{"num_hidden_layers": 10, "hidden_size": 64, "num_attention_heads": 2, "num_key_value_heads": 2, "head_dim": 32, "intermediate_size": 256, "vocab_size": 3495, "hidden_act": "swiglu", "norm": "rmsnorm", "norm_place": "pre", "norm_eps": 1e-06, "positions": "rope", "rope_theta": 10000.0, "rope_fraction": 1.0, "qk_norm": false, "attn_scale": 0.177, "bias": "none", "tie_word_embeddings": false, "parallel_block": false, "init": "trunc", "init_std_qkv": 0.0644, "init_std_o": 0.0, "init_std_up": 0.0644, "init_std_down": 0.0, "optimizer": "muon_variant", "learning_rate": 0.00914, "lr_mult_qkv": 0.5, "lr_mult_o": 4.0, "beta1": 0.95, "lr_head": 0.015, "max_grad_norm": 2.0, "warmup_steps": 200, "schedule": "wsd", "decay_fraction": 0.702, "decay_shape": "pow", "final_lr_fraction": 0.0, "batch_tokens": 32768, "max_seq_len": 256, "doc_mask": false, "train_tokens": 131000000, "max_steps": 3998, "dataset": "wikipedia_en"}
Each number is 128 + 24 x the weight over its row's rms, rounded and kept within 0 to 255. Layers, rows and columns count from 0. The size above them is the row's rms in percent of the matrix's.

# layer 7 MLP up, 256x64, rms 0.281, rows 50-84, columns 0-63
size [ 99  95  82 103 100 101  97 113 100 105 121 108  99 111  98  89  84  96  94  92 109 117  81  97 101  89 116 100  93  90 101 108 108  91 102]
[[121 132 138 136 128 125 111 126 111 125  86 100 157 113 131 129  71 107 139 136 108 154 149 113 163 123 158 166  97  84 142 147 108 127 108 131 125 140 116 154 162 139 130 133  94 193 120  84 136 140 140 102 167 172 148 149 114  98 134  89 149 113 107 145]
 [163 127 165 125 105 117 111 110 135 117  88 175 157 131 128  91 107 121 107 132 131 142 133 137 118 118 141 108 164 119 122 108 118 187 103 119  91  92 129 157 133 136 129 210 151 134 109 138 124 156 145  77 130 106 140  94 129 159 149 144 114 134 135 121]
 [152 123 146 124 130 142 124 114  76 155 140 105 138 136 152 110  82 176 145 161 109 100 148 118 156 167 138 112 119 171 142 124 103 136 140 144 165 144 144 134 163 127 121 115 105 148 106 106 163 153 115  96 135 128 111 168 142 111  63 149 128 144 149 100]
 [ 73 153 142  92 169 146 121 126 105 102 159 142 100  96 143 109 184 138 137 136 165 138 141  91 136 132 135 155 129 117 122 122 155 139  94 112 122 127 156 156  91 108 118 113 132 130 162 134 101 119 122 108 123 120 142 111 139  95  56 136  99 147 102 130]
 [116  93 129 142 127 118  91 169 172 103 124  98 153 114 135 128 118 125 144 142 105 148 121 115 170 140 174 108 109 106 169 121 103 112 151 132  99 135 137 104 109 108 150 134 142 120 101 162 122 120 100 136  69 118 177 124 104  62 123 133 136 125 120 151]
 [124 140 106 152 120 191 151 148 117  79 128 160 108 130 154 133 118 121 146  93 115 141 164 145  98  85 153 141 123 139 139 133 117 156  70 153 140 118 124 168 155 140 107 125 132 141 120 151 111 147 117 164 169 143 124 139 105 155 117 145 114  72 142 144]
 [152  95 141 113 110 156 112 124 123 135 173 129 105 157 117 154  94 165  93 150 106 125 159 151 123 151 142 129 123 127 123 115  64 106 155 133 121 131 136 156  78 151  75 135 131 124  93 150 115 160 137 113 122 117 125 157 123 158 148 169 127 119 171 154]
 [150 103 126 104 147 196  94 139 134 154  87 142 148 120 101 147  79 147 105 138  85  84 126 138 102 133 143 142  81 130 126 155 124 107 108 153 130 149 139 109 155 111 142  96 123 164 129 105 136 148 111 109 156 121 151 116 127 134 143 104 131 183 141 127]
 [167 174 115 123 119  74 114 106 139 101 107 140 129 104 149 123 139 177 131 128 137 169  92 141 145 154 134 158 180 149 133 145 146 101 125 106 141 121  85 167 139 114  75 137 103 113 158 126 134 129 136 129 139 118 148 103 122 141 160 161 158 121 152 109]
 [133 135 147 114 100 134 162 130  98 151 126 108 137 142 105 124  98 117 172 141 158 101 154 139 100 155 124 119 144 132 130 159 139 157 120 128  76 108 130 143 184 105 107 125 143 208 111 140 105 131 120 106 143  83 143 135 146 146  96 126 165 112 136 105]
 [148  92 158 161  89 121 135 140 163 101 133 130 131 116 122 120 119 138 149 137 101 152 113  69 147  90  87 122 146 124 126 131 125 138 161  82 134 118 117 113 108 149 125 120 132 167 103 149 167 135 196 140 122 133 122  99 126  87 126 137 119 105  99  85]
 [111 130  88 120 110 145  92 116 137  96 104 131 130 157 112 135 114 172 124 141  85 107 110  98 118 129 153 145 130 164 104  88 124 112 128 151  97  55 130 157 110 141 120  69 131 151 109 114 166 115 139 145  98 129 128 128  90 135 122 140 162 141 144 152]
 [132 158 103 124  92 105 118 154 125 110 134 135 110 142 161 161 140  95 107 149 173 142 122 110 134 149  79 110 145 145 117 106 114 102 125  93 105 113 153 172 150 112 136 176 148 138 131 152 113 177 129 131 103 183 109  93 102 137 124 146 168 141 130 142]
 [169 173  80 130 102 125 126 132  94  96 146 145 127 122 138 139 118 121 124 130 113  93 125 142  92 157 123 140 128 127 101  83 151 184 117 123 153 104  57 132 131 122 129 161 101 152 166 126 138 110 126 131 127  77 117 146 114 126 141 138 130 129 172 144]
 [115  92 130 111 143 183 127 131 116 109 161 119 119 122 133 100 152 164 139 161 120 145 122 113 113 139 113 110 120 146 116 116 153 122  96 115  86 101 157 169  96 149 112  77 146 140  76  89 129 116 154 122 111 114  92 106 131 140 147 158  85  95 146 113]
 [152  96 120 178 140 121 159 131 102 131 107 135 140 128 133 155 162 128 154 117 177 146 111 157 118 150  80 169 128 120 120 154 110 173 137 130 125  94 113 148 162 119  99 162 160 131 135  68 127 143 116 144  98 147 130 123 117 164 148 102  92 124 108 137]
 [ 77 104 117 184  87 140 129 141 107 138 165 162 145 160 105 117 126 149  84 157 112 134 139 139 142 164 155 115 118 136  89 105 123 128 167  98 160 106 154 136 140 129 135 116  87 130 141 146 131 165 161 135 133 102 115 101 130  94 127 139 137 152  91 145]
 [172 101 159 112 160 120 154 176 127  94 160 107 110  98 123 122 104 144 144 150 134 137 120 131 134 160 132 134 107  94 166 109  95 157 129 114 180 130 147 137  84 153 114 115 143 134 146 121 109 131 164 115  92 147 109 199 128 139 143 136 136 109 119 122]
 [127 131  93 136 118 134  93 117  91 129 136 119 116  99 148 136 145 137 146 127 103 119 105 167  89 124 138 142 173 142 168 105 131 130 138 132 110  95 155 160 147 141 132 151 136 153 121 107 102 169 102 120  90 189 125 157 179 146 146 149 106  91 157 149]
 [110 135 100 153 123 127 161  87  96 129 135 104 124 150 143  98  99 101 139 142 123 104 148 149 117 153 118 125 129 133 128 129 118 111 131 169 120 100 124 123 117 172 187  74 134 138 168 155  90 139 130 113 140 123 134  76 166 136 163 135 157 115  87 154]
 [131 133 100 146 164 146 162 133 129  98 155 129 140 149 148 127 150 170 127 133 146 148  91 108  91 137 112 146 153 141 108 128 109 122 139 175 156  80 101  91 159 108 180 137 153  96 139 166 131 146 150  92 151 136 112 125 163 141 132 142 129 102 167 144]
 [125  79 138  74 104  73 135 125 104 162 149 111  94 140 127  76 139 102 151 133  99  91  80 114 119 139 136 126 135 120 119  91 119 153 123  96 130  96 136 140 103 136 106  97 134 140 144 112 128 132 128 133 134 120 104 152 143 159 118 186 127 161 150 113]
 [130 128 163 121 114 136 136  88 135 185 100 124 141  82 157 110 129 144 138  89 163 112 112 114 129  97 122 143 101 110  92 117 144 152 145 123 158 111 128 128  76 116 128 115 161 159 145 161  80 151 134 135 102 122 139 115 140 147 130 167 160 128 101  83]
 [159  83 100 138 141 121 159 153 145 114 120 103 107  91  97 144 151 137  84 124 107 137 122  77 155 151 136 116 106 109 131 146 147 130 150 118 134 124  97 110 184 154  91 139 109 146 119 108 130 189 142  99 128 121 129 162 144 102  95 160 138 113 128 150]
 [155 117 121 139 148 131 143 149 111 120 114 132 133 113 113 120 104 140 142 118  94 165 162 162 141  81 145 147  98 133 142 106 173  68 160 159 128 125 137 118 153 145  84 117 104 189 123 123 136 137 117 126  93 100 133  98 162 111 124 182 115 113 134 139]
 [140 139 119 125 115 118 165 181 101 136 122 122 139 126 206 120 115 108 144 137 169 130 160 123 147 163 133 117 115 128 102 117 188 108 121 135 166 139 167 165  89 147 104 171 133 113 129 162 152 136 102 162 120 120 131 138 110 108 122 150 124 110 132 120]
 [128 120  96 120 147 121 106 127  90 102 153 146 125 158 143 127 139 111 133 180 161  96 154 160  90 171 158 156  98 152 128 192  99 137  99 101 116 169 103 120 132 124 120 113 133 123  98 134 142 136 141 103 163 142 102 154 152 117 129 112 148 154 136 100]
 [103 136 138 146 117 118 153 164 100 123 137 113 157 125 154 125  97 137 126 135 111 103 113  99 134 102  94 100  86 127 125 118 129 170 173 141 102 105 155 120 132 151 130 114 130 132 148 153 127  51 129 133 157 136 143 112 153  96  98 187  94 100 132 146]
 [174 117  82 147 140  89 100 146  84 140 116 134 177 119 135 108  70 133 124 145 141 162 122 166 133 149 119 114 129 102 125  90 115 137 116 157 147 121 146 123  94 131 136 155 152 117 162 155 123 120 127 135 156  96  88 147 159 136 165 115 109 139 100 103]
 [118 166 179  87 129 131 102 163 101 131  97 167 133 152 118  91  76 117 111  95 128 155 156 126 131  78 104 161  98 147 125 138 136 148 132 159 126  81 128 117 175 124 127 126 131 118 120  97 102 135 132 156 124  96 153 168 128 141 137 136 119 134 146 136]
 [113 160 132 193 121 130 177 150 134 156 147 120 147 111 131 144 107 112 134 132 138 153  99  85 139 148 115  91 126 133 108 142 138 168 164 123 139 177 138 129 100 129 117  75 149 139 108 112 110 125 111  80  93 124 137 141 124 105 125 176 117 118 146  96]
 [174 107  79 156  86 111 101 116 144 121 113 138 149 148 123  85 140 133  97  95 113 147 127 109 166 118 142 132 169 128 131 133 107 132 180 110 133 130 124 146 126 133  83 115 104 164 128 151 124 137 185 126 158 129 107 123 131 130 152 117  73 119 162 144]
 [148 149 114  93 115 108 139 110 131 121 104 143 129 151 127 101 114 133 113 110 124 129 155 123 190 123 137 156 137 112 117 111  91 102 106  70 161 164 147 121 148 159 167 156 107 122 155 145 136  77 109 127 140 138 147 145 117 151 121 111 104  56 115 130]
 [150 140 147 104 125 143 130 138 117 118 131 108 108 122 130 139  93 152 117 119 160 107 105 132 154 149 138 144 166 106 155 132 167 135  95 108 122 142 137 113 107 170 122 138 158  91 205  91 130  96  89 103 126  93 126 143 123 162 165 167 153 125 153 136]
 [180 129 140 136 145 139 115 133 109 141 127 148 137  90 119 148 160 114 122 140 180  87 123 129 162  92 107 111 151  91 136 135 133 143 108 118 160 126 131 129 124  90 158 158 167 122 116 129 167 107 158 129 125  83 131 116 143 111 140  97 184 177 145 138]]
# layer 7 MLP down (transposed), 256x64, rms 0.0675, rows 50-84, columns 0-63
size [ 93  89  92 102 103 103 100 106 100 103 109 107  99 102  98  89  86 103  96  95 100 112  87 104  93  94 110 101  95  94 104 102 101  93 102]
[[ 89 122 133 180 142 134  98 133 129 140 103 122 191  95 118 115 124 151 106 112 124 136 105 152  93 125  98 131 171  73 157 105 144 146 113 113  98 134 150 157 134 113 112 123 123 116 127 184  96  82 135 143 148 120  96 147 135 125 122 140 134 124  89 119]
 [147 117 123 134 114 117 149 122 115 132  72 108 137 131  91 105 168  79 131 110 108 142 102 114 103  90 103 102 153 142 141 117 129 147 127 105  79  81 143  92 157 167 148 147  80 123 122 131 133 155  84 143 146 149 142 138 122 109 124 118 174 116 133 115]
 [166 134 116 161 106 137 169 125 179  84  89 130 148 150 125 146  93 136 142 165 165 149 115 125 121 141 175 124 118 129 125 150 151 101 126 121 150 140 130  97 155 133 155 135 100 114 124  92 107 153 149 129 120  92  86 119 121 114 113 105  87  79 140 118]
 [153 108 106 165  89 135 102 164 124 129 159  81  81 118 144 141 148 114 109 138 141 138 116 139  99  64 175 125 111 139 138  99 123 125 121 153 128 165 126 132  94 128 160  82 119  75 125 147 156 142 129 134 125 110  99 112 136 101 120 110 131 121 148 150]
 [163 131 164 126 129 127 181 143 105  90 122 176 129  73 172 144 112 141 138 156 129 128 166 137 152 123 142 108 107 112 159 157 122 137 156 113 136 150 150 179 121  78 125 127 129 115 105 143 154 131 118 119 131 136 153 164 154 116 124 103 143  91  94 121]
 [144 141 102 106 122 114 122 113 115 120 123 112 120 105 154  81 140 105 122 118  91 141 123 120 118  86  99  91  48 130 121 153 120 106 130 125 121 138 144 148 130 134 132 135 143 117 142 115  98 136 135 159 180 152 138 132 111  44 147 143 138 158 120 152]
 [145 119  94 119 114  92 112 101 145 108 118 126 157  77  98 125 130 120 130 105  92 126 126 113 144  99 141 106 109  87 116 123 131  99 142 127 144 117 180 117 130  79 180 143 120 108 156 103 162 193 133  97  97 138 151 118 149 156 137 122 136 130 149 121]
 [148 159 133 125 143 127 119 166 142 141 124 141 168 196 121 171 111 152 142 111  69 115 146 146 132  65 155 152 100 124 164 106 136 139 100 134 157 144 125 125  88 102 140 137 155 117 113 128 147 105 119 115 159 113 132 137 104 148 115 106 136 166 118 145]
 [117 100 132 162  76 124  80 143 160 110 119 115 144 129 149 104 160 118 170 135  89 151 116 162 140 135 144 124 142 120 149 129 163 136 123 145 163 150 154 107 122 132 124 131  64 111 145 151 116 110 118 138 138 141 134  75  81 140 148 163  95 109 112 129]
 [103 107 128 165 132  97 132 154 157 127 108 169 140 145 127 125 120 118 124 130  71 107 107 110 140 180 139 138 125 124  87 106 147 127 127 172 166  75 126 145 170 122 130 115  72 119 116 132 124 101 111 111 143 121 163 129 159 141 144  83 113 114 155 129]
 [125 153 106 129 103 102 156 111 129 151 125 140 119 114 152 131  87 143 126 171 138 125 109 118 127 147 144 122 145 121 112 188  83 137 155  87 172 162 129  88 117  71 136 127 141 183  99 132 112 128 126 126 166 122  92 107 150 130  99 115 111 107 138 119]
 [158  92 161  83 114 131 131 118 123 127 123 120  65 129 175 123 126 110  96 125 146 137 126 151  93 113 100 128 140 128  78 120 123 142 165 127  81 144 108 149 126 125 130 124 143  95 123  89  96 123 152 133  82 109 116  99 115 155 141 187 138 121 137 121]
 [ 87 116 137 134  93 107 134 143 106 153 101 149 120 150 170 110 124 118  81 132 122 129 128  99 133 119 126 162 148 121 133 177 152 123 143 144 135 146  95 148 150  95  96  78 114 113 104 116  92 118  96 118 125 154 176 149 146  98 188 119 142 139 118 143]
 [133 128 146 165 146 135 118 120 157 125 168 187 155 103 148 150 154  94 157 112 126 110 129 120 125 107 141 119 148 116 127 153 112 141 121  90 140 151 103 152 132 106 131  66 106 130 123 113 130 140 112 110 114 154 130 158 161  68 104 160 128  94 175 111]
 [ 78 116 149 155 102 126 125 161 177  91 111  95 165  85 125 160 103 126 134 166 129 127 141 100  82 134 158 101 115 118 141 100 162 123 130 143 109 103 136 157 119 104 113 141 140 146  86 115 128 111 146 120  99 134 141 108 158  76 128 120 159 113 130 141]
 [133 148  74 154 105 152 104 133 117 131 178 108 146 178 154 130 138 128 113 163 119  98 161 120  91  92 156 146 155 136 123 121 133 139 128 108 140 147 132 105 138 115  78 133 113 109 160 143  85 130 106 121 160 134 123 140 123 176 168 120  79 124 125 124]
 [102 148 150 102 169 110 166 104 102  90 126 136 223 127 133 127  89 104 120 102 143 165 111 140 120 136 114 107 138 142 131 105 145 135 134 128 116 160  79 124 146 137  99 130 149 133 106 143 143 153 111 141 123 126 103 119 122 181 115 143 156 126 146 133]
 [117 133  98 146 119  83 144 102 148 130 107 142 147 161 109 139 172 124 125 110 164 164 143 159 103  90 145 125 147 115 127 153 125  99 137 137 143 107 129 100 116 142 172 123 132  97 130  86 149 122 122 135 145 130  60  94  85 136 150 137 139 134  72 132]
 [109  95 106 102 124 162 129 144  81 112 111 166  58 107 131 104 137 126 152 110  77 146 147 111 118 129 109  84 110 140 123 145 149 148 170 112 124 122 122 136 116 132  97 116 119 119 111  99 132  93 148 109 149  94 113 139  81 136 115 146  93 154 152 130]
 [100 150  81 123 132  65  93 126 129  94 135 110 145 135 137 119 159 131 129 148 148 143 144 158 106  93 126  85 115 134 136 114 144 100 132  98 122 130 120 137  94 101 104 167 113  83 114  71 168  97 138 147 100 122 158 128 150 128 147 147 109 119 133  99]
 [101 104 115 113  89 141  98  85 131 113  76 164 125  97 152 104 135 142 126 152 121 133  80 150 116 118 104 182 122 163 156 110 126 117 121 134 136 130 148 140 144 179 101 101 168 121 139 152 143  86 100 142 130 113 125 158 114 130 168 151 146 109 127 135]
 [103  99 127 103 114  87 101 115 129 146 147 157  96 161 144 107 125 161 102 138  94 103 111 119 101 124 137 122 105  72 135 122 125 156 112 154 149 129 131 150 126 140 109  88 107  83 125 165 126 131 132 134 163 126 174  88 170  94 130 156 116 121 163 142]
 [118 128 129 146  96 108 135 123 118  82 127 117 102  84  79 166 130 122 109 140 145 148 118 131 150  95  79 137 108 104 119 127 133 114 126 151 148 146 138 152  91 175 109 129 146  93 110 102  95 138 143  76 153 147 171 168 104 135 162 138 122 124 153 120]
 [149 139 153 116 129 153 173 129 133  81  84 103 131 148 148 124 179 147 119 182 151 139 147 109  97  88 165 135 137 154 155 155 126 153 118 105 108 115 141 153 129 151 137 114 121 152 137 117 148 174 117 109 148 113 163 167 126 145 118  88 137 114 111 103]
 [119 145 123 106 148 147 138 120 109 138 127 133  48 116  89 124 116 130 151 115 146 149 136 132 101 135 106  80 148  69  94 133 129 159 100 135 155 115 122 151  99 119  87 118 145 143 153 161  92 108  91 131 118 113 130 133 123 101 145 116 111 174 124  96]
 [103 136  87 150 128 141 160  89 129  93 136 126 151  78 117 139 144 160 136 158 104 118 103 126 155 109 115 135 134 179 146 142 163 172 122 115 159 128 148 106 133 135 111  90 118 138 127 144 124 180 144 115 137 124 116 133 139 196 153  87 116 143 110 123]
 [135 137 107 114 117 108 110 134 142 128  90 160 110 132 160 117 129 111  80 169 126 184 149 139 130 109 120 104 151 121 145 101 136 122 147 125 188 103 155 124 110 116  82 104 122 140 111  80 108 119 108 124  95  81 114 169 115 126 101 112 155 113 102 109]
 [100 132 117 162  55 100 132  93 114 120 145 132  74 165 109 153 106 143 121 145 153 134 109 117 135  85 123 149 113 143 143  90  89 154 135 142 135 149 132 144 125 145 139 108 114  94  99 105  91 114  84 130 166 137 110 144 112 118 152 110 160 119 130 139]
 [165 129 129 143 132 117 161 113 139 137 155 111 174 114 159 119 178 128 103 160 125 137 125 171 102 107 107 133  72 128 148 153 130 154 152 121 124 126 100 114 139 129 137 108 122 143  82  86 101 145 159 151 138 127 165 120 151  85 144 124 144  74 106 137]
 [109 134 151 150 100 148 194 176 160 128  82 130 138 150 107 167 174 137 135 106 143 122 139 161 115 127 106 102  94 147 108 128 154 105 166 105 104 120 150  95 158 137 123 144 129 128 131 114 103 149 133 123 177 114 145 126 109 163 130  98 119 125 115 157]
 [140  87 135 120 128 112 158 129 132 129 144 143 193 114 128 141 139 150  99 135  89 155 159 129 130 146 107 102 160 131 150 133 114 155  85 136 107 108 103 106 113 155 120 158 135 124 113 130  84 116 140 142 163 124 112 135  84 176 129  67 127 150 167 131]
 [ 71 166 101 114 148 155 126 139 119 138 135 100 124 159 141 115  88 122 115 111 137 102 130 174 161 174 154 123 116  99 132 145 178  98 142 118  87 146 149 140 142 151 136 119 123  94 140 124 148 101 125 104 170  95 110 111 156 107 128 150 133 125 170 108]
 [105 102 103 117 121 167 120 111 157 103 105  91 142 107 131 152 137 139 121 164 117 109 109 129 103  93 103 130 118 128 145 110 115 132  82 101 113 117 138 169 121 173 152 112 109  91 106 130 143  72 107 101 135 120 109  88 153 154  84 138  93 136 111 159]
 [131 123 194 124  88 117 107 151 169 140 135 122 144 100 117 146 133 174 117 155 118 119 110 159 196 110 151 103 126 154 111 164 115 144 121 122 145 121 133 118 110 145 126 108 125 153 138 102 130 144 124 107 112 128 149 112 117 151  69 178 102 109 150 145]
 [ 93 133 124 134 110 142 113 131 161 148 157  94  91  92 124 102 117  86 124 138 116 119 115 142 114  96 151 122 138 117 138 174 106  69 137 128  87 102 143 119 147 154 138 163  70  94 156 116 119 131 143 105  94 123  95 118 121 140 120 130 104 150 102 166]]
# layer 7 MLP gate, 256x64, rms 0.268, rows 51-85, columns 0-63
size [ 98  94 108 100  98  97 111 104  97 103 105  99  99 103  94  80 101 103  95 102 114  98 105  86  98 104 104  94  92  90 111 100  97 105 119]
[[152 123 126 113 157  90 127  85 131 106 174 144 161  86 167 118 104 126  78 149 145 148 146 116 127 152 134 101 161 122 134 116 124 123 166 148 125 134 144 119  86 103  97 174  73 145 112 103 146 136 122 124 114 122 132  73 147 137 145 136 135 149 137 115]
 [ 98  68 104 119 124 113  95 109  96 169 173 153 119 135 133 125 165 134 139 122 163 137 116 174  90 144 105 111 140 137 133 113 105 161 119  99 118  93 159 143 113 143 108 148 152 130 111 177 141 115  94 113 146 101 132 113  97 136 147 125 160 162 137 119]
 [114  65 130 131 134  87 143  85  76 165  93 113 101 119 176 111 120 110 144 150 119 109 102 127 134 145 145 140 122 110 127 142 104 127 119 118 126 142 125 118 104 120 157 165 129 139 103 150 138 132  88 102 102  65 101  98 170 125 148 128 124 111 135 133]
 [133 169  85 143 136 128  85 180 150 155 171 149 136 120 118 132 134 111 146 137 120 160  85 156 152 120 126 101 132  83 120  91 115 134 154  82 130 158 123  87 142 137 151 153 156 170 143 159 135 137 111  90 125 119 137 126 118  89 128 141 127 148 116 143]
 [121 146  98 166 144 142 118 147 135 148 185 166 112 146 114 144 118 125 122  86 123 112 125 142 132  95 121 155 116  88  68 140 126 111 178 119 116 102 181 107 122 144 112 136 140 115 159 130 133 113  92 133  97  82 101 115 140  82 133 127 123 110 144 131]
 [129 123 108 137  66 116 155 118 138 154 116 141 127  78 136  84 120 130 137 155  93 113 112 101 143 147 145 103 145 117 105 133 124  93 181 123 142 133 151 144 127 116 151 116 136 206 128 156 143 153 164 139 104 121 129 111 136 108  99 136 122 148 129  78]
 [138 107 122 119 127 133 148  81 119 118  96 143 135 141 120 160 125 156  92 116  73 117 154 134 115 153 113 130  96 140 102 100  95 141 124 145 149 139  85 100 138 118 156 156 133  93 152 126 150  95 130 117 151 110 206 168 147 114 149 107 109 139 153 125]
 [167 126 124 134 158 154 129 127  91 169 162 123 122 103  93 113 139 135  95  94 126 106 109 104 124 131 142 105 144 110  85  98 138 138 107 158 102 152 106 124 156 126 162 145 188 100 128 154 143 183 167 130 114 132 150  87 125 105 135 141 128 139  98 128]
 [118 123 124  83 119 115 118 125 130  90  89  84 100 122 102 177 142 152 135 142 101 143  91 131 140 135 109 115 116 151 107 130 115 118 118 113 149 140 119 141 161  86 107 154 158 140 170 113 155  90 110 133 115 150 155 135 177 126 113 157 113 194 139 129]
 [153  82 133 142 123  93 129 165 117 112 142 131  73 121 144 133 139 105 136  87 109 130 100 124 115 141 154  98  89 125 118 142 150 100 181 107 126 107 112 130 128 127 156 155 145 111 136 173 139 162 203 134  92 106 120 132 138 116 114 107 134 111 107 114]
 [110 152 111 163  96 130 114 122 108  90 134 108  82 158 103 107 134 106  91 118 114 136  75 138 103 155 134 119 141  72 156 125 160 132  89 127 120 117 140 166 120 157 171 136 133  88 119 125 115  86 129 108 128 147 128  93 100 113 120 146 112 163 108 124]
 [145 137 154  96 136 144 151 122 125  95 124 182 104  89 163 126 124  78 140 132 131 154 161 106 168 106 103 175 118 113 101 107 127 117 133 135 152 102 154  90 127 106 135 142 180 156 108 154 181 165 116 142 104 139 118 113 129 115 124 133 114 143 118 118]
 [119 120 116 150 107 176 173 138 170 119 121 135 117 147 110 152 172 124 121 106 109 106 157 166 143 158 100 123 112 146 102 155 123 102 108 130 130  90 141 147 137 142 124 116 101 167 123 105 121 127 113 113  81  73 156 129  93 128 169 161 104 112 100 129]
 [127 130 126 105 160  99 153 119 127 138 103 109  93 125 150 117 145 171  66 120 133 158 113 116  93 130 132 147 105  97 110 149 122 118 138 150 183  68 150 100 125 154 168 125 132 141 162 110 102 133  61 154 126 123 121 131 116 115 128 119 133 112 111 132]
 [ 66 108 109 127 124 140 191 122 113 129 119 115 122 117  97 131 108 125 143 137 173 109 123 161 164 175 125 104 132 122 132 108 137  92  76 145  81 155 108 118 119 135 124 148 141  97 118 131 156 130  87  96 115 157 124 130 113 113 100 162 127 120 156 144]
 [145 120  87 141 112 103 123 124 137 130 138 163 143 149  95 144 127 127 189 186  96 124 153 148 164 145 139 158 118 157 111 142 121 103 151  94 122 125 169 177 124 125 109 134 128 122  93 151 153 122 114 156 139 138 122 116 120 113 133  94  72  86 119 122]
 [106 123 159 110 134 142 144 151 147 123 143  83 128  69 138 104 126 142 122 152  96 144 136 102 126 167  97 121 132 184 161 125 146 177 129 176 130 167 113 129 121 112  99 135 148 143  93 129  94 126 144 112 114 127 143 166 132 155 109 163 108 132 115  94]
 [129 114 126 147 117 128 136 128 159 131 129 104 170 126 141 162 107 140 135 141 147 142 117 137 126 147 128 104 121 116 117 136 126 166 153 162 143  95 152 131 116 217 140 120 146 166 121 130 122 117 151  97  59 127 134 139 130 127 115 138 157  57 108 145]
 [ 87 125 142  91 135 133 176 141 120 139 135 146 144 100 149 111 122  95 142 105 135 152 156 160 107 104 157 138 173 163 114 146 136 114 113 138 140 117 135 142 106 178 119 101 120 138 170 169 154 144 163  92  93 128 114 105 114 118 124  90 159 127  89 150]
 [141 108 121 129 125 147 176 136 171 150 126 126 125 132  93 120 105 114 124 140 134 147 114 168 124 142 108 124 130 106  88  81  90 122 147 136 115 150 145 159  95 160 143 126 136 157 140 153 172 145 116 119  57 128 107 112 130 146 112 165  75 102 107 129]
 [104 123 155 107 185 115 120 125 148 121 174 117 136 108 159 150 127  83 139 127 123 172 131  96 145 163 121 106 110 126 132 138 119 138 150 106  82 140 136 124 140 137 129 151 152 161 144 143 139 165 163 156  67 113 133 128 151  90 145 108 130 147  82 112]
 [142 163 144  93  94 125 108 127 142 143 100 108 148 102 125 155 127 130 108 147 123 153 120 110 127 133 160 141 105 114 106 113 117 139 141 140 185 174 154 143 105 129  60 127 133 123 171 133 116 145 153  94 139 135 132 114  72 159 121 157  99 157 119  93]
 [ 97 104  84 131 119 167 132 159 137 137 124 106  90 161 128 147 113 129 153 106 123 133 108 179 150 130 112 112 142 125 116 145 171 132 134 129 176 123 146 130 159 158 140 125 135 102 101 131  79 120  94 137 145 121 139 136 182  74 138 131 137 120 176 151]
 [124 160 146 143 146 170 142  89 144 122 134 124 120 142 142 107 104 152 142 153 117 136 139 125 166 147 162 103 135 188 158 114 158 103 140 115 149 103 137  97 211 119 160 123 154 134 102 126 118  94 137 131 148 132 113  92 104 100 127 107 133 141 133  98]
 [119 122 109 126 154  99 186 141 135 170 126 171 157 126 122 140 138 139 133 104 141 182 116 135 117  89 137  86 150 153 129 131 111 119 114 102 129 123 123 167 132 170 130 135 150 118 100 103 123  92 164 151 121 139 167 184 103 110 107  88 137 112 130 138]
 [143 115 103  90 139 125 155 178 137  99 114 121  75 129 149 109  69 110 103 124 132 102 150 136 153  98 114 119  96  98 151 117  99 138 139 149 154 146 177 118 106  97 134 168 104  88 152  84 144 112 126 108 134 128 123 131  99 151 141 145 121 135 127 110]
 [109 138 176 141 129 122 108 126 111  84 118 112 141 116 140 133 164 147 155 105 139 110 119 123 103 145 102 113 105 117  93 167  94 149 173 131 107 112 134 124 117 150 149 158 135 162 121 181 164 101 112 104 107  95 154 102 149 158 116 143  74 124 103 107]
 [156 104 105 129  85 145 114 161 161 148 123 119 138 157  99 150 124 162 139 107 117 170 119 129 131 106 121 129 176 127 122 152 135 115 106 102  96 124  93 137 126  84 121 121 159  99 172 148  80 149 170  96 148  97 143 103 106 146 127 127 138 172 115 134]
 [112 200 119 134  77 159 101 140 119 144  91 101 133 124 164 121 138 114 147 192 144 148 146 137 155 119 133 109 120 112 132 154 150 140 123 118 148 123 101 121 134  99 164 107 154 159 126 117 134  93 119 125 135 139 145 118 101 156 128 105 125  92 157 178]
 [126 142 151 102  80 115 155 143 142 140 116 145  99 125  67 116 122 132 123 127 143 160 111 130 104 144 162 138 162 120 111  80 118 104 122 134 130 128 110 111 111 171 130 113 148 188 133 154 103 126 110 160  96  87 142 115 158 136 171 127 120 150 115  87]
 [112 164 133  83 187 126 120 129 133 139 110 132 146  87 141  93 130 133  98 145 138 150 127 122  92 100 152 129 113 127 148 148 144 148  86 167 112 147 106 105 149 174 159 159 148 129 136  83 152 151 100 119 121 116 128  98 134 108 129 110 105 172 151  99]
 [ 94 151 162 139 100 103 138 159 139 135 133 144 120 105 125 137 139 118 133 137 122 149 111  92  69 141 120 119  94 165 105 183 194 132 110 115 147 125 171 108 141 141 143 118 152 122  96 113 149 133 105 124 126 108 139  81 110 120 121 122 126 144 138  71]
 [124 130 115 122 153 129 120 132 129 126 115 117 142 128 123 155  92 109 158 103 120 122 104 115 116 114 149  90 171  86 102  89 112 164 112 142 123 121 138 140 154 105 131 185 102  94 103 126 114 143 180 166  97 102 104 139 139 109 189  96 120 137  97 119]
 [110 135 123 125 130 109 137 136 104 115 126 106 105 145 109 133 159  91 147 116 148 127 104 159 113 163 138 148 189 132 172 107 125 162 178 167 136 142  98 107 135 144 159 141 109  95 115 152 173 120 129 151 110 103 101 100 117 145 162 146  99 105 100 161]
 [139  99 111 108 152 123 131 122 129 112 137 159 133  75 161 107 143 156 135 128 142  87  92 121 137 117 151 116  99 132 184 117 117 121 113 198 131 151 120 130 157 163 123  84 146 144 151  84 137 114 166 135 107 108 112 141 125 113  76 125 124 131 135 105]]